Each number is 128 + 24 x the weight over its row's rms, rounded and kept within 0 to 255. Layers, rows and columns count from 0. The size above them is the row's rms in percent of the matrix's.

# layer 4 MLP down (transposed), 2560x640, rms 0.0858, rows 605-657, columns 256-319
size [ 99 111  93  97 110 104  93  96  94 106  93 102 101  89 106 100 105  92 105 104 108 104 110  99  93  89  99 107  96  99 104  94  97  92  95 108  94 111 102  98 100  92  93 101 100  97 108  88 101 100 101 106 101]
[[133 132 130 120 100 120 124 115 146 105 129 118 164 115 200 111 133 129 127 155 130 125  85  87 135 118  82 100 119 140 132 119 135  67 141 124 133 127 114 138 103 107 130 145 140 130 163 135 150 146 133 122 118 201 137 138 146 117 109  91 125  88 137 162]
 [120 116  82 138 128  90 117 134 132 117 105  89 119 105 115 115 106 126 152 135 145 161 148 121  79 139 135 121 161 151  95 126 159  95 163 129 133 143 114 146 131 130 174 164 153  96 124 132 122 107 148 117 127 152  73 123 165 120 140 110  88 128 132 128]
 [128 136 132  84 179 113 134  91 113 114 123  84 104 123 126 110 143 125 119 184 172 142 133 154 132 119  97 115 166 106 107 119 134 114 124 123  98 164 126 144 147 135 120 138 143 149 155 158 152 108 138 133 139 126 127 115 105 118 113 147 166 131  73  97]
 [127  70 106 113 117 111  95 170  97 127 170 152 165 127 122 100 104 186 120 149 118 149 105 139 128 104 114 104 118 154 135 136 143 179 130  86 118 144 133  97 142  98 119 124 162 183 117 144 119  94 116 115 111 122 103 117 135 124 143  99  94  88  78 119]
 [126 129  84 108 156  96 159 173 107 145 169  89 140 108 114 126 147 178 128 134 140  67 138 145 135 101 152 106 105 143 146 117 147  88 122 177 169 127 160  76 165 113 144 116 114 106 136 148 109 145 126 133 147 104  91 116 116 114 125 107 145 167 154 118]
 [141 100  97 140 120 117 106 151 128 100  93 129 113 146 139 105 152 139 130  94 146 131 139 108 102 104 111 123 135 107 130 122 119 104 117 149  84 136 147 139 109 144 119 141 126  47  82 147 121 107 101 126 130 165 140  94 170 105 119  93 142 122  87 131]
 [113 121 108 107 147  87  74 124 114 171 142 117 167 136 120 116 124 114 112 139 140 160 114 127 134 154 134 131 151 105 117 150 147  94 130 153 121 133 129 134 139 174 158 117 140 116  91  98 148 144  99 142 142 130 135 151 149 148 143 116  99 144 130 115]
 [150 124 138  98 118 161 160 111 105 133 141 161  66  86 117  84 149 129 152 130 110 161 116 131 118 131 115  94 121 111 108  71 138 170 118 118 110 121 127 134 142 143 113 153 124 117 161  92 113 117  95 151 126 137 125 140 122 186 123 122 147 145 163 141]
 [119 141  41 104 157 121 158 103 133 101 141 124 136 160 129 101 107 129  73 134 157 179 114 131 158 108 117 140 125 131 107  71 127 128 119  94 129 107 139 122  92 107 130 112 114 133 165 116 135 106 161 105 162 138 101 101 124 145 146 142  74 121 169  99]
 [123 115 159 105 124 167  98 103 124 106 155 117 126  86 142 162 104 110 139 158 141 150  83 150  96 101 101 119  83 125 104  82 138 128 129 113 132 151  99 159 161 157 122 109 152  79 153 118 140 106 123 104 130  98 109 136 147 143 104 118  82 134 113  96]
 [138 140 139 147 137 147 157 112 118 142  61 177 104 193 144 129 133 157 162 127  87  74 119 168 117 161 176  85 109 139  96 100 111 135 117 100  97 110  95 137 134  95 132 145 122 151 133 131 133  92 150 132 104 109 144 166 116 127 130 115 176  89  82  90]
 [164 121 127 146 126 118 143 101  97 134 146 100  91 108 127 130 167 118 114 146  96 150 134 131 117 120 128 118 125 110  82 175 107 114 133 105 112 165 130 116 109 119 135 141 150 157 149 138  79 138 148 103 112 115 146  91  95 142 161 116 117 134 150 170]
 [115 154  98  88 114 167 154 134 154 100 161 155 120  93 143 130 153 151  97 153 163 135 146 120 116 140 139 103 178 125 162 135  99 146 153 113 132 175  84 121 147 168 133 157  82 115 139 124 146 185 147 149 133 131  87 110 134 127 103 150 128 106 103 159]
 [105 140 122 129 162 119 125  91 117 171 151 131  96 120 170 130 124 112 122 147 103 161 122 146 141 123 114 156 156 153 112  98 141  92  99 155 134  98 136 117  95 106 120 114 123 136 151 170 161 156 150 126  75 107 132 162 106 119 101 160 112 116 100 119]
 [126 112  87 123 116 107 132  94 107  99 161 121 169  92 150 172 127 123 132 154 118 109 174 141 113 117 140  94 149  99 153  99 130  89 166 170 102 166 100 153 111  86 107 112 160 145 124 139 138 139 101 123 101 149 163 117  81 133  86 146 113 147 182 116]
 [119 153 131 101 103 137 174 111 154  88 117 153 147 119 123 115 127 128 148 138 153 115 115 141 145 107  76 126 161 163 131 112 115 192 119 120 146 127 133 117 159 118 144 139 131 140 140 169  93 117 149 166  95 119 117  97  97 140  80 156 110 157 159 125]
 [167 108 136 149 167 138 114 151 110 151 134 146  99 152 104  92 128 129  96 107 117 138 129 110 120 132 139 107 132 121 180  83 110 122 140 121 138 142 145 160 105 117 120 107 111  81 129 176 127 147 213 140 158 116 129 152  97 167 184 149 149 146 146 124]
 [161 117 144 179 140 138 122 120 118 122 124 122 123 122 139 130 122 131  60 167  96 104 175  97 127 119 152 138 114 104 147 159  88 137 156 124 160 127 163 128 147 142 151 135 104  94 125 130  93 109 128 133 129 139 106 166 126 111 109 143 132 132 157 166]
 [ 90 131 121 105 119 139 102 104 143  82 164  90 149 117 104 107 174 128  86 142 111 105 169 164 139 101 137 144  99 133 152 154 169 118 126 156 117 167 147 124  96 112 113 135 135 148 126 117 136  91 142 127 119  97 122 122 120  99 186 148 141 181 113 113]
 [157  82 145 125  97 111  88 129  80 162 153 134 118 126 136 141 129 105 130 145 109 127  94 142 120 164 114 132 134 152 124 128 106 115 197 145 121 151 149 113  93 130 116 125 136 101 132 123 144  99 106 123 109  97 142 108 123 128 138 121  89 135 111 141]
 [109 100 137  72 127 159 110 149 147 112 151 113 131 143 136 135  86  96 121 107 121 149 126 111  91 153 103 123 130 116 119 126 115 146 151 150  81 116 104 154 115 115 105 129 141 142 127 172 134 129 135 102 124 156 101 104 149 168 110 137 150 154 120 142]
 [131 146 128 156 150 159 143 153 103 140 157 101 120  99 103  80 126 136 105 112 121 140 108  98 159 108 146  86 167 129 111 144 141 129 146 137 145 129 115 187 110 141 134 109 147  93 163 102 105 128 101 100 175 152 110 120 125  92  94 127 102 104 103 118]
 [100 104 109 156 132 151 167  93 116 109 133 126 160 118 145 137 136 122 138 155 137 165 127 121 103  71 130 157 111  89  92 157 116 126 112 120 152  79 166 126 101  97 107 136 136  99 103 134 151 179 144 116 151 140 125 169  94  87 122 123 136 104 130 125]
 [134 154 106 154 134 110 147  95 145 128 145 100 150 142 121 102 172 141 153 189 155 151 110 152 125 119 120 109 164 157 101  89 136 154 144 132 125 111 131 148 144 111 120 118 138 112 162 151 158 113 149 133 139 130 120 132 160 104 160  95  99 133 172 122]
 [177 152 137 126 141  97 127 158 115  75 110 109 159  98 162 173 160 105  77 165 119 130 118 119 141 163 167 169 135 123 171 123 109 165 162  92 112 121 108 141 105 107 119 121 124 135 107 145  88 140 103 134 160 148 108 136  98  85  68 160 108 139 122 103]
 [113  99 161 128 136  77 157 171 115 115 132 171 131 128 113 124 108 131 131 132 161 152 139 142  90 111 140 106 141 131 131 118  68 124 130 120 108 148 127 120 116 148 123 134 130 101 160 102 144  73 132 105 125 188 105 157 115 111 123 155  64 131 140 105]
 [125 136 116 135 145 170 143 162 187 170 127 155 133  84 142 126 156 116 134 148 124  99 119 117 138 123 137 156 124 141 151  98 107  90 130  76 139 108 130 108 174 110 138 144 128 166  95 114 107 146 168 106 124 125  98 150 148 131  71 140 146 161 130 175]
 [166 103 109 131 104 101 126 169  95 111 154 113 112 128  97 125 129 112 118 119 159 121 109 132 145 125 120 110 136 123 111 105 121 117 103 118 152 157  66  85 158 143 129  91 108  76 111 152 101 134 118 119 134 141 117 156 119 117 102 118 144 121 111 171]
 [119 193 124 130  55 107 157 130 141 101 147 138 155 111 138 102 107 162 161 153 120 142 106 138 120  78  95 130 154 119 120  97 136 103 101 117 122 146 132 128  66 135 133 128 144 109 134 151 153 108 101 136 170 114 152 101 115  84 125 126 153 101  85 102]
 [106 145 135 130 146 123 146 179 159 148 134 131 116 101 109 173 118 116  88 129 122 141 119 107 154 155 126 124 120 103  87 110 101  85  95 132 135 142 134 113 135 130 104  98  97 131 126 141 168 130 131 108 118 150 121 160 116 109 129 163 128 163  97 137]
 [ 86 157 113 158 142 133 119 161 111 132 151 126 130 152 117 117 155 124  91 134 132 114 152 149 102 113 118 117 128 103  98  78  70  54 131 105 115 132 107  80 163 150  94  61 156 201  97 117 143 145 128 114 138 116 138 147 113  96 121 131  92  91 131 156]
 [130  85 166 115 144 101 126 123 172  98 106 110 144 165 127 170 184 123 121  97 126 120 101 117 160  87  96 150 147 118 142  79 110 145 126 112 153 118 109 104 147 133 117  98 116 131  88 105 129 164 146 131 113 123 120 112 146 151  85  91 132 188 138 167]
 [128  87 115 107  85 151 192 134 185 119 124  89  97 148 122 132 130 132 124 164 191 146 111 158 133 120 101 176 132 151 119 140 137 150 136 175 126 165 138  92 121 145 126 118 121  89 100 118 136  89 164 148 126 124  91 108 159 157 143 176 166 125  93 155]
 [137 103 125 121 138 174  90 168 139 133 148 178 137 100 131 143 161 129  91 154 150 122 131 103 135 107 161  95  88  96 178 124 123 121 102 169 109 137 118 140 170 151 145 121 143 104 132 110 134 115 146 148 161 103 133 102  68 150 102 153 150 146 144 139]
 [119 120 164 102 111 102 116 130 135 120 151 156 151 105 154 149 108 118 113 137 153  88  86 100 116 135  93 143 106 135 162 130  64 123 132 151 111 131 149 161  90 163 122 157 111 134  85 106 150 132 113 108 116 170 104 119 112 135  87 114 115 107 153 126]
 [104 174 146  81 123 134 164 143 208 120 158 125 105 128 124 133  87 150 135 140 128 106 106 138 119 138 107  98 122 199 121 125  79  78 137 117 127 130  70  68 134 117 163 128 134 117 141 100 117 138 126 170  94 138 134 148 111 130 135 142 155 149 168 120]
 [122 104 123 162 133 182 116 114 113 128 155  89 111  90 126 167 105 151  99 109  55 138 105 113 121 120 102  99 168 127 103  93 138 114 146 111 162 128 120 129 127 151 140 106 128 120 156 148 111 133 158 138 132 176 162  80 116  97  92 118 159 106 140 123]
 [166 168 135 149 153 130 119 138 168 140 146 143 142  99 143 103 123 176 133  75 113  50 130 117 126 127 128 103  99 134 108 127 127  88  89 115  88  97 145 125 134 144 136 137 156 148 172  77 149 122 171 162 146 124 154 162 122 118 105 131 169  98 122 124]
 [ 97 126 202 160 125 108  84 136 113 142 144 135 155  97 107 121  87 139 106 177 107 127 126 157 106 157 128 130 150 141 125 153 131 129 128 107 111  87 134 126 162 149 106 122 117 144  76 106 112 143 117  71 144 134 131 122 133 105 167  77 135 151 139 116]
 [122 112 153 103 121 159 151 106 144  97 154 117 123 120 103 166 109 131  97  78 150 117 114 145 115 113 146  93 139 186 157 158 116 119 122 112  95 142 104 130 129 127  95 125 118 156 115 128 147 147 129 129 153  88 167  98 104 106 144 154  86 113  97 134]
 [131 104 106  77 146 147 163 144 183 140 112 100 122 122 101 142 145 124 169 143 127 108 164 100  99 119 149 105 124 135  96 126 114 127 140 116 104 131 136  69 149 139 143 108 108 117 165 166 142 150 127 141 154 146 111 113 140 149 123 120  88 113 130 157]
 [125 126 145 116 146 133 104 110 152 132 160 122 163 126  92 160 139 140 105 172 148  95 164  80  96 146 131 148 119 118 120 129 115 150 104 129 125  98 116  81 127 127 150 118 151 109 142 138 132  72 105 107 159 137  91 112 143  84 134 117 101 164 106 115]
 [150 155  92 141 112 158 111 133 146 167 140 149 119 105  93 113 161 150 128 100 102 157 111 132  94 180 133  84  91  94 107 107 129 198 114  84 125 101  75 143 120 127 157 117 128 113 113 163 135 155 133 118 157 190  78 102 109 159 154 104 142  97  86 122]
 [166 121 158 152 133 127 131 106 145 127 170  65  97 108  72 129 145 126 124  92 165 117 119  82 102 121  74 150 146 137 127 111 147 133 123  84  98 121 142 126  84 160 132 125 120 101 161 112 154 125 114 131 159 137 118 108 102 150 132 118 126 113  84  99]
 [138 160 152 127 151  82 146 130 100 136 162 105 138  90 105 139 138 140 128 162 167 170 140 175 127 131 113 148 136 117 105 112 152 126 130 152 125 148 159 109 100 107  79 136  77 167 147 169 111 146 166 120 136 113 100 125 143 102 102 101 120 139 142 109]
 [120 165 155 170  83 135 123 126 160 151 157 151 118 132 125 108 129  78 112  96 126 111 122 157 164 124 155 102 160 121 131 128 112 137 122 113 143 146 115 128 149 169 118 125 164 118 180 108 119 147  93 106 133 122  93  74 114 158  85 113 122 123 145 166]
 [ 90 164 137  93 146 127 107 144 129 153 156 129 130  97 145 129 138 122 135 146 100 138 115 159 123 101 105 148 100 139 140 130 150 122  75 115 123 128 126 105 122 152 137  92 104 116 121 155 133 107 165 129 123 128 105 119 136 168 141  97 104 130 117 169]
 [147  91  93 107 141 113 105 108  79 143 128 175 134 144 115 119 113 115 100 124 153 134 110 121 127 142  89 102 128 151 134 123 122 195 105 115 156 122  95 133 102  82 154 119 101 142 158 145 140 141 141  98 112 117 129 116 145 149 131  98 104 112  89 139]
 [129 158 152 159 110 155 146 132 125 131  93 153  95 136 128 140 158 104 104 139 157 100 103 147 141 149 169  81 163 141 124 107 111 111  88 151 142 118 156 156 147 126 152 107 178 139 135 151 125 164  94 134 110 142 164 149 122 144 117 115 129 141 143 113]
 [109 167 101 163  79 143 151  93 127 120  71 123 189 158 157 119 110 122 121 133 152 112 154  99 162 138 153 139 141 122 145 136 102 144 126 162  93 153 113 141 116  84 124  81 121 111 107 164 128 135 134 136 108 120 119 138 108  94 104 136 113 124  91 138]
 [136  82 123 142 112 138 125  92 161 136 116 144 115 126 131 143 135  99 116  99 116 117 101 121 109  82 124 113 125 104 138 133 145 158 142 130 143 168  68 114  88 109 126 124 123 145 110  78 177 105 113 126 142 130 148 117  89 137 114 136 120 138  94 126]
 [159 156  98  90  87 132 137 155 149 138 196 131 129 115 155 146 110 126 101 107 117 145 147 136 154 112 100 140  91 130 117  90 130 159 137 116 111 132 122 162 120  92 131 160 118 131 139 118 125 117  98 155 138 150 113 113 146 201 101 114 171  95 139 163]
 [113 123  55 158 139 147 180 128 109 101 145 108 157 156  96 142 135 133 147 122 160 124 133 105 113 122 144 122 140 120 139 108 160  95 168 170 135 116 153 118 133 105 113 118 114 108 139 112 125 133 132 137  74 138 129 127 135  88 158 141  86 147 144 130]]
# layer 4 MLP up, 2560x640, rms 0.0406, rows 606-657, columns 256-319
size [105  95  98 106 103  97  97  98 104  93 105  99  94 104  98 112  87 101 104 107 104  99 104  92  88 100 108 102 100 107  99 101  84 100 108  94 110 101 100 106  88  93 101 100  91 107  99 104  99 102 107  98]
[[207 124 135 111 134 109 170 156 125  91 164 150  94 161 170 146 147 104 155 127 125 125 122 113 122 114 114 159 104 170  98  87 142 125 130  78 106 107 125 115 123  93 119 141 184 129 178 131 117  80 106 157 113 104 142  91 152 156 148 125 149 125 135 125]
 [143 138  95 166 143 141 117 139 130 126 147 124 102 163 156 147 132 144 125 119 122 141 116 118 106 122 140 145 128 126  99  94 137  87 147 124 157 136 142 163 152 148 103 130 119 138 107 159 112 131 147 164 132 153 160 163 122  98 135 201  79 118 172 155]
 [158 140 112 106 111 142 146 143 132 128 148 140 131 131 151 139 119 116 167 159  69 125 147 126 111 132  92 151 167  83 155 180 161 134 105 143 156  92  99 147 144 111 102 169 141 139 132 129 148 121 114 110 125 156 174  88  99 140 114 161 148 103 131 103]
 [155 186 155 109 105 125  94 136 123 106 126 129 125 123 106 116 149 165 110 116 181 142 173 128 152 113 139 125 105 125 118 115 156 118 130 124 109 127 125 136 177 136 115 146 118 128 132 122 107  73 162 181 122  97 133 109 123 139 168 124 201 168 142 112]
 [128 132 176 115 145  87 162  96 131 119 148 118 139  97 133 124  90 141 125 148 136 112 141 134 183  96 185 129  76 143 115 182 118 145 137 147 146 137 116 138 137 134 141 109 178 100 114 144 124  73 115 106 138 123 113 149 133  83 123 161 115 156 174 113]
 [140 126 126 115 133 133  99 107 123  89 166 146 114 164 118 172 113 131 149 137 110 151  78 121 131 147 118  93 156 141 116  85 152  99  93 177 140 154  99 112 129 172 136 109 147 138 124 116 121 119 130 138 108  95 154 140  91 172 131 172 146 107 144 128]
 [176 133 117 163 107 153 130 128 139 171 107 108  95 141 173 138 114 111 115 114 153 147 127 191 120 146 179 142 107 154 122 171  81 141 143  83  99 109  83 138 134 124 198 145 180 169  86  69 128 160  91 130 159 125 173 139 162 116 126 103 132 133 122 124]
 [125 161 118 125 112 175 170 108 142 151 127 115 134 157 158 151 138 121 130 107 104 111 137 151 151 123 150 181 145 121 162 135 140 144 150  95 130 160 112  89 138 136 169  95 132 111 127 138 146 154 167 131  82 157 133 111 195 143 123 169 114 110 108 115]
 [132  81 161 135 112 154 133 113 126 112 123  76  86 163 133 149 134 135  92 154 106 102 114 162 155 160 162 132 129 191 144 146 123 102 138 143 157 111 119 136 125 128 155 102 115 142 105 182 129 101 117 157 158  90 142 157 102 105 157 110 133 113 119 147]
 [136  75  87 129  83 103 117 107 111 127 161 148 138 121  91 111 110 189 153  93 123 109  95 124 108 118 131 140 148 150 126 143 165  87 129 144 120 157  85 149 182 130 124 112 115 116 124 110 161 167 112 141 170  94 128 109 153 126  95 148 120 149 133 112]
 [112 146 124 118 164 113 148 134 128 123 144 153  96  96 121 137  79 152 140  90 105  88 136 140 129 104  91 118 105 105 101  82 113  97 128 149  93 115 101 173 121 106 143 146 148 123 154 167 146 154 124 102 113 128 164 114  99 101 105 145 139 138 176 117]
 [135 152 116 146 127 135 159 149 138 135 124 103 136  79 141 135 127 145 141 113 103 129 155 116  82 138 122 154  78 124 101 127 144  71 161 127 158 141 158 124 126 175 148 160 150 141 140 154 143 127 130  77 133 150 139 105 146 114 114 161 122 123 135 177]
 [131  90 123 131 118 186 133 139 119 134 110 100 127 163 141 136 140 119  97 101 115 104 111 145 165  82 137 141 108 151  95 113  81 110 124 108 113 115 118 152 129 167 119 135 144 149 129 132 117 129 150 139 139 158 136 115 127 120 106 103 103 154 140  92]
 [110 100 128 139 122 130 111 106 144 123 107  95 130 115 129 143 126 120 167  81 106 129 153 139 135 167 126 119 153 154  89 119 139  90 113 113 155 143 132 157 121 144 126 157 156 154 133 124  95 135 101 150 116 119 145 114 122 126 122 149  71  92 204 122]
 [131 148 127 100  80 163 133 180 100 108 122 100 135  87 115 123 123 162 159 164 140 146 134 139 203 107 103  95 153 106 126 112 107 128 133 145 137 199 125 127 120  97 155 158 147  98 127 136 107 121 127 148 131 120 133 141 128 148 131 108 122 149 121 169]
 [133 149 136 134  80 139 124 156 148 129 151 134 101 127  99 155  98 147 149 168 101 138 122  95  96  46 100 140 157 118 142 116 130 138 124 121  96 121 126 122 129 131 141 145 140 112 143 122 125 115 130 174 108 149 125 141 113 120 128 134 127 121 191 129]
 [105 111 125 116 153 101 127 134 132 114 158 114 112 151 108 126 161 125 151 114 110 168 106 158 140 142 119 138 136 150 131 139 113 153 148 117 136  75  85 171 114 108 105 149 143 170 111 174 133 122 133 147  69 103 134 130  91 154 114 135  89 116 136 146]
 [174 130 114 122 151 130 117 132 123 167 112 134 142 151 145 141 156 129 125 139  99  98 148 134 147 131 142 103 113 131 122 153 144  94  89 127 109 126 152 102  65 156 128 113 146  97 102 105 149 154 151 151 104 133 109 143 117 117 152 133 127 157 131 123]
 [146 130 124 139 141 121  92 124 146 165 162 130 150 113 108 165 166 161 148 143 102 143 140 166 138 164 160 125 106 123  95  98 135  98 148  77 116 117 152 137 122 148 123 137 133  80 193 116 143 117 134 128  95 140 133 109  98 112 132 127 142 109 166 147]
 [109  92 152 155 120 124 101 121 146 151 156 183 156 139  98  98 118 135 114 133  68 141 133 142 116 115 103 159 143 124 145 132 138  75 129 163  99 109 100 151 120 124 100 171 123 129 137 164 140 147 136 126 114  91 120 113 158 150 111 119 114 145 105 172]
 [138 139 111 110 134 117 128 104  98 157 143 124 106 115  91 100 148 112  92 138 100 134 198  89 124  96 131  92  83 195 142 129 180 130 152 147 123 146 140 129 124 150 149 118 137 131 169 131  80 155 148 155 113 137 135 131 125 121 139 111 113 128 157 116]
 [156 149 143 102 152 144 178 156 143 160 114 131 114 117 109  91 127  87 121 123 166 171 135 145 143 114 157  68 105 113  85 100 165 150 138  97 115 132 131 138  94 132 109 151 135 125 150 124 133 132 139 133 111 134 118 162 155 144 162 117 106  70 101 123]
 [145 141 125 121 119 146 127 121 156 114 100 123 147 167 108 135 156 145 204 155 153 101 150  96 125  94 134 135  83 106 112 164 116 105 133 100 140 120 140 131 162  93 138  80 115 146 126 153 171 111 124 109 123 145 131 156 145  94 119 117 182 132 119 114]
 [131 181 117 100 172  87 121 110 150 146 167 140 101  83 117 141 138 137 163 117 180 165 124 102 117  97  87 151 113  87 144 115  90 128 101 138  95 124 107 110  85 110 127 127 147 145 146 147 104 159 106 115 113 139 136 189 158  60 106 100 103 112  92  96]
 [123 138  69 123 148 134 107 141 154 165 122 121 147 112 151  88 115 102 137 121 125 147 125 119 195  90 111  80 137 152 126 140 169 105 144 113 106 100 147  98 164  84  96 115 137 135 126 119 144 118  62 128 133 118 144 108 140 118 112 113 167 139  98 132]
 [172 114 181 128 149 104 128 127 127 129 143 105 154  99 136 139 150 119 126 128  96  96  84 149 134 115 139 127 123 151 146 191 144  92 124 120 168 127 150 149 127 127 151 110  98 155 148 114 132  79 130 128 103 148 145 125  78 117 112 157 182 135 160 134]
 [159 104 153 161 126 127  97 148 112 144 147 103 147 124 152  94 100 134 144 156 138 125 112 106  90 126 110 129 100 134 129 144 120 125 172 138 193 119 119 139 128 140 120  59  91 131 137 101  91  97  87  86 132 135 134 144 119 136 135 136 107  91 153 168]
 [112  91  93 122 100 110 142 188 104 124 129 117 134 125  95 129 164 144 136 124  93 143 134 132 102 134 137 138 107 130 117 165 179 108  97 150 125 147 122  95 126 154 150 156 122  98 127 146 123 106 144 102 131  81 146 139 128 106 132  98 110 134  82 112]
 [159  75  74  85 121 140 119 139 153 142 113 126 145 122 155  94 119 151  94 131 150 154 120 122  96 146 153 100 129 139 129 129 118 116  98 131 147 112 136 131 132  96 137 122 131  96  92 146 151  70 182 128  94 133 142 127 150 156 155 127 122 105 100 185]
 [ 95 186 141 112 146 166 124 127 130 146 187 144 153 114 127 109 101 114 128 127 163 134 156 154 118 146 130 130 128 137  86 116 121  65 142 114  76 118  93 149 133 139 150  96  93 149 104 119 107 146  87 157 117 118 110 136 138 106 140 127 107 139  76 155]
 [143 169 156 120 112 168 100 129  97 108 134 120 148 162 159 129 155 127 125 169 117 124 130 156 188  66  85 174 131 117 166 171 125 142 120 139 123 150 129 122 168  92 115 123 158 143 127  67 147 101  95 126 142 139 140 134 148 137 152 111 109 105 119  91]
 [164 125 121 131 143 117 113 152 135 100  97 125  94  86 159 126 129 102 130 128 115 159 102 113 126 113 127 148 156 182 118 150 120  93 102 155 102 146 127 115 140 134 141 127  69 116 139 146 108 129 129 155 129 100 118 113 100 172 135 179 101 124 105 107]
 [144 126 133 124 124  98 163 147 133 150 152 111 107  84 154 120 119  70 143 161 130  86 148 139 115 149 164  81 119 140 111 102 102 138 131 114 179 130 110 168 131 101 134 170 126 108  89 163 134 118 154 120 160 125 115 115  71 139 138 174 126 151 159 135]
 [140 142 134 110 142 124 141  98 134  98  89 165 147 133 145 171 120 114 121 146 113 112 131 151 100 113 115 117 131  86 122 138 145 131 114 124  74 126 118  92 116 126 128 128 114 128 160 108 129 108 120 140  92  64 137 155 146 121  63 158 132 101  96 133]
 [124 145 151 109 102 147 143 142 158 127 169 102 110 112  72 117 134 128 140 135 146 130 117 125 112 137 104  91 100 131 128 139 137 106 156 143 139 108 131 137  91 125 157  96 101 100  98 131 126 138 107 118 106 122 140 119 167  79 145 155 133 147 132 123]
 [114 160  62 125 116 179 105 167  87 156 109 172 109 146 176 114 118 149 114 150 130 114 141 145 144  56 156 149 123 107 145 165 107 158  67 119 113  73 126 144 139 100 121 136  96 120 106 123 122 113 137 125 120 122 140 167 136 119 162 127 125 131 154  91]
 [108 199 132 164 121 149 148 185 159 136 167  83 126 138 150  97 139 118  80 148 127 122 133 145 124 108 125 119 144 108  96 133 148 179  82 127 144 131 150 132 152 183 136 129 136 119 104 142  70 102 101 107 160 139 125 156 112 125 107 136 118 127 120 142]
 [140  94 152 120 151 141 107 132  98 129 175 120 140 140 138 143 164 160 143 157 154 140 120 162 115 139 123 146  57 156  56 110  76 162 138  89 152 136 112 165 133 116 120 147 113 141 115 118 163 138 121  82 107 140 173 147 118 137 129 117  90 168 121 133]
 [123 122 137  83 122 144 145 107 140  90 135 127 120 118  94 123  78 124 116 108 148 146  69  89 133  85 143 133 148 123 146 167 154 111  96 128 109 129 158 105 134  97 118  90 138 129 145 151 181 106 122 120 125 150 144 145 107 128 158 104 139 142 156 137]
 [141  96 123 130 154 124 121 159 128 144 138  68  76 163  98 157 154  86  86 116 104 102 156 141 156 131 109 149 140 141 132  80 150 183 108  90 150  98 137 126 122 122 147 171 114 125 125 125 170  95  91 122 127 112 134 135 109 160 123 155 146 148 114 141]
 [128 118 101 137 114 109 138 113 111 103 176  92 133 167 124 106  75 106 150 128 121 143 132 172 101 164 103 131 138  55 147 151 101 114  86 150 168 162  76 148 143 152 187  96 131 169 117 113 147 146 111 101 152 121 151 127 142 125 165 115 126  80 132 100]
 [ 94 124 127 106 138 125 110 151 158 168 121  59 117 107 114 141 138  55  98  93 135 136 142 163 100 131  76 184 168 128 127 106 177 158 172 140 108 134 203 115 118 111 109 111 194 130 118 150  99  94 114 131 100 118 177 134 133 123 182 175 113 104 157 103]
 [142  81 118 154 136  93 101 100 118 162 195  90 116 141 141 139 119 130 145 143  93 140 144 105 132  88 152 128 178 124  88 121 115 128 139 182 149 159  89 145 175 173 142 111 152 132 117  76 104 165 165 177 144 131 153  97 105  88 125 145 132 122 140 162]
 [115 126 139 121 145 104 134 129 111 130 138 129 138  96 120 101 149 142 111 118 156 133 178 154 163 151 147 137 147  97  99 165 126 156 157 127 153 102 134  84 130  78  92 117 132  94 152 147 108 137 151 134 152  93 113 162 139 161 137 127 134 138 155 113]
 [123 119 183 114 163 169 125 121 110 160  94  85  73 154 119 158 131 129 102 122 204 134 121 106  99 127 106 159  99 154 129 131 115 106 140 169 108 138 159 132 120  93 131  96 139 140 171 113 135 123  85 131 145 101 107 123 148 129 117 113 163 126 137 168]
 [102 126 124 146 148 104  93 160 119 148 120 118 128 142  90 103  79 181 152 116  97 104 122 136  69 116 122 140 113 124 132  90 109 120 178 186 114 113 154 155 129 148  96 139 117 130 153 132 126 134 128  83 136 150 188  98 135  99 117 158 183 135 123 125]
 [119 140 123 129 122 160 119 164 137 148 121 123 136 129 103 109 146 120 121 136 102 160 141 106 142 127  98 100  98 102 113  97 144 169 166 141 136 130 124 107 162 154 140 128 144  55  75 102 114 103 122 110 175 114  80 111 142 158 137 170 103 166 100 142]
 [100 103 141 122 116 106 153 124 120  94 105  91 124 147 142 148 109 128  83 134 150 119 164 161  91 111 135  84 165 170  92 107  88 120 117 143 118 105 160 117 165 130 158 144  73 147 120 103 139 130 152 107 143 139 153 140 153 129 149 161 130 125 110 127]
 [147  97 183 123 119 128  94 102 150 146 138 111 170 126  84 148 156  68 140 122 138 137 148 149 129 134 160 128 130 115 189 119 136 183 137  79  70 122 157 100 125 119 106 153 148  90 112 131 111 111 124 104 113 139 140 186 128 121 114 135  98 126 111 153]
 [111 100 113 167 142 139 124 114 127 169 113 147  74 142 161 123 109 102  96  95 135 160 119 146 128 111 171 133 138 168 108 159 111 155 108  85 131 103  84 149 158 127 115 100 150 149 141 177 139 107 160 171 119 153 103 110 143 138 125 112 137 153  99 132]
 [147  89  92 126 104 154 120 107 155 101 117 141 107 137 138 145 124 175 132 121 133 144 154 108 177 157 123 108  93 108 111 146 122 147 124  95 139 138 105 134 156 130 156 205 127 154 122 119 148 161 137 146 130 131 144 170  79 151 138 144 145 145 148 145]
 [ 76 148 133 117 158 116 131 139 141 117 158 139 175 112 125 127 149 126  99  74 154 115  78 142 139  90 103 115  97 107  91 112 114 154  88 148 133  94 106 128 110 115 172 133 121 145 166 129 131 119  95 154  58 167 131 105 101 149  98 106 110 151 177 104]]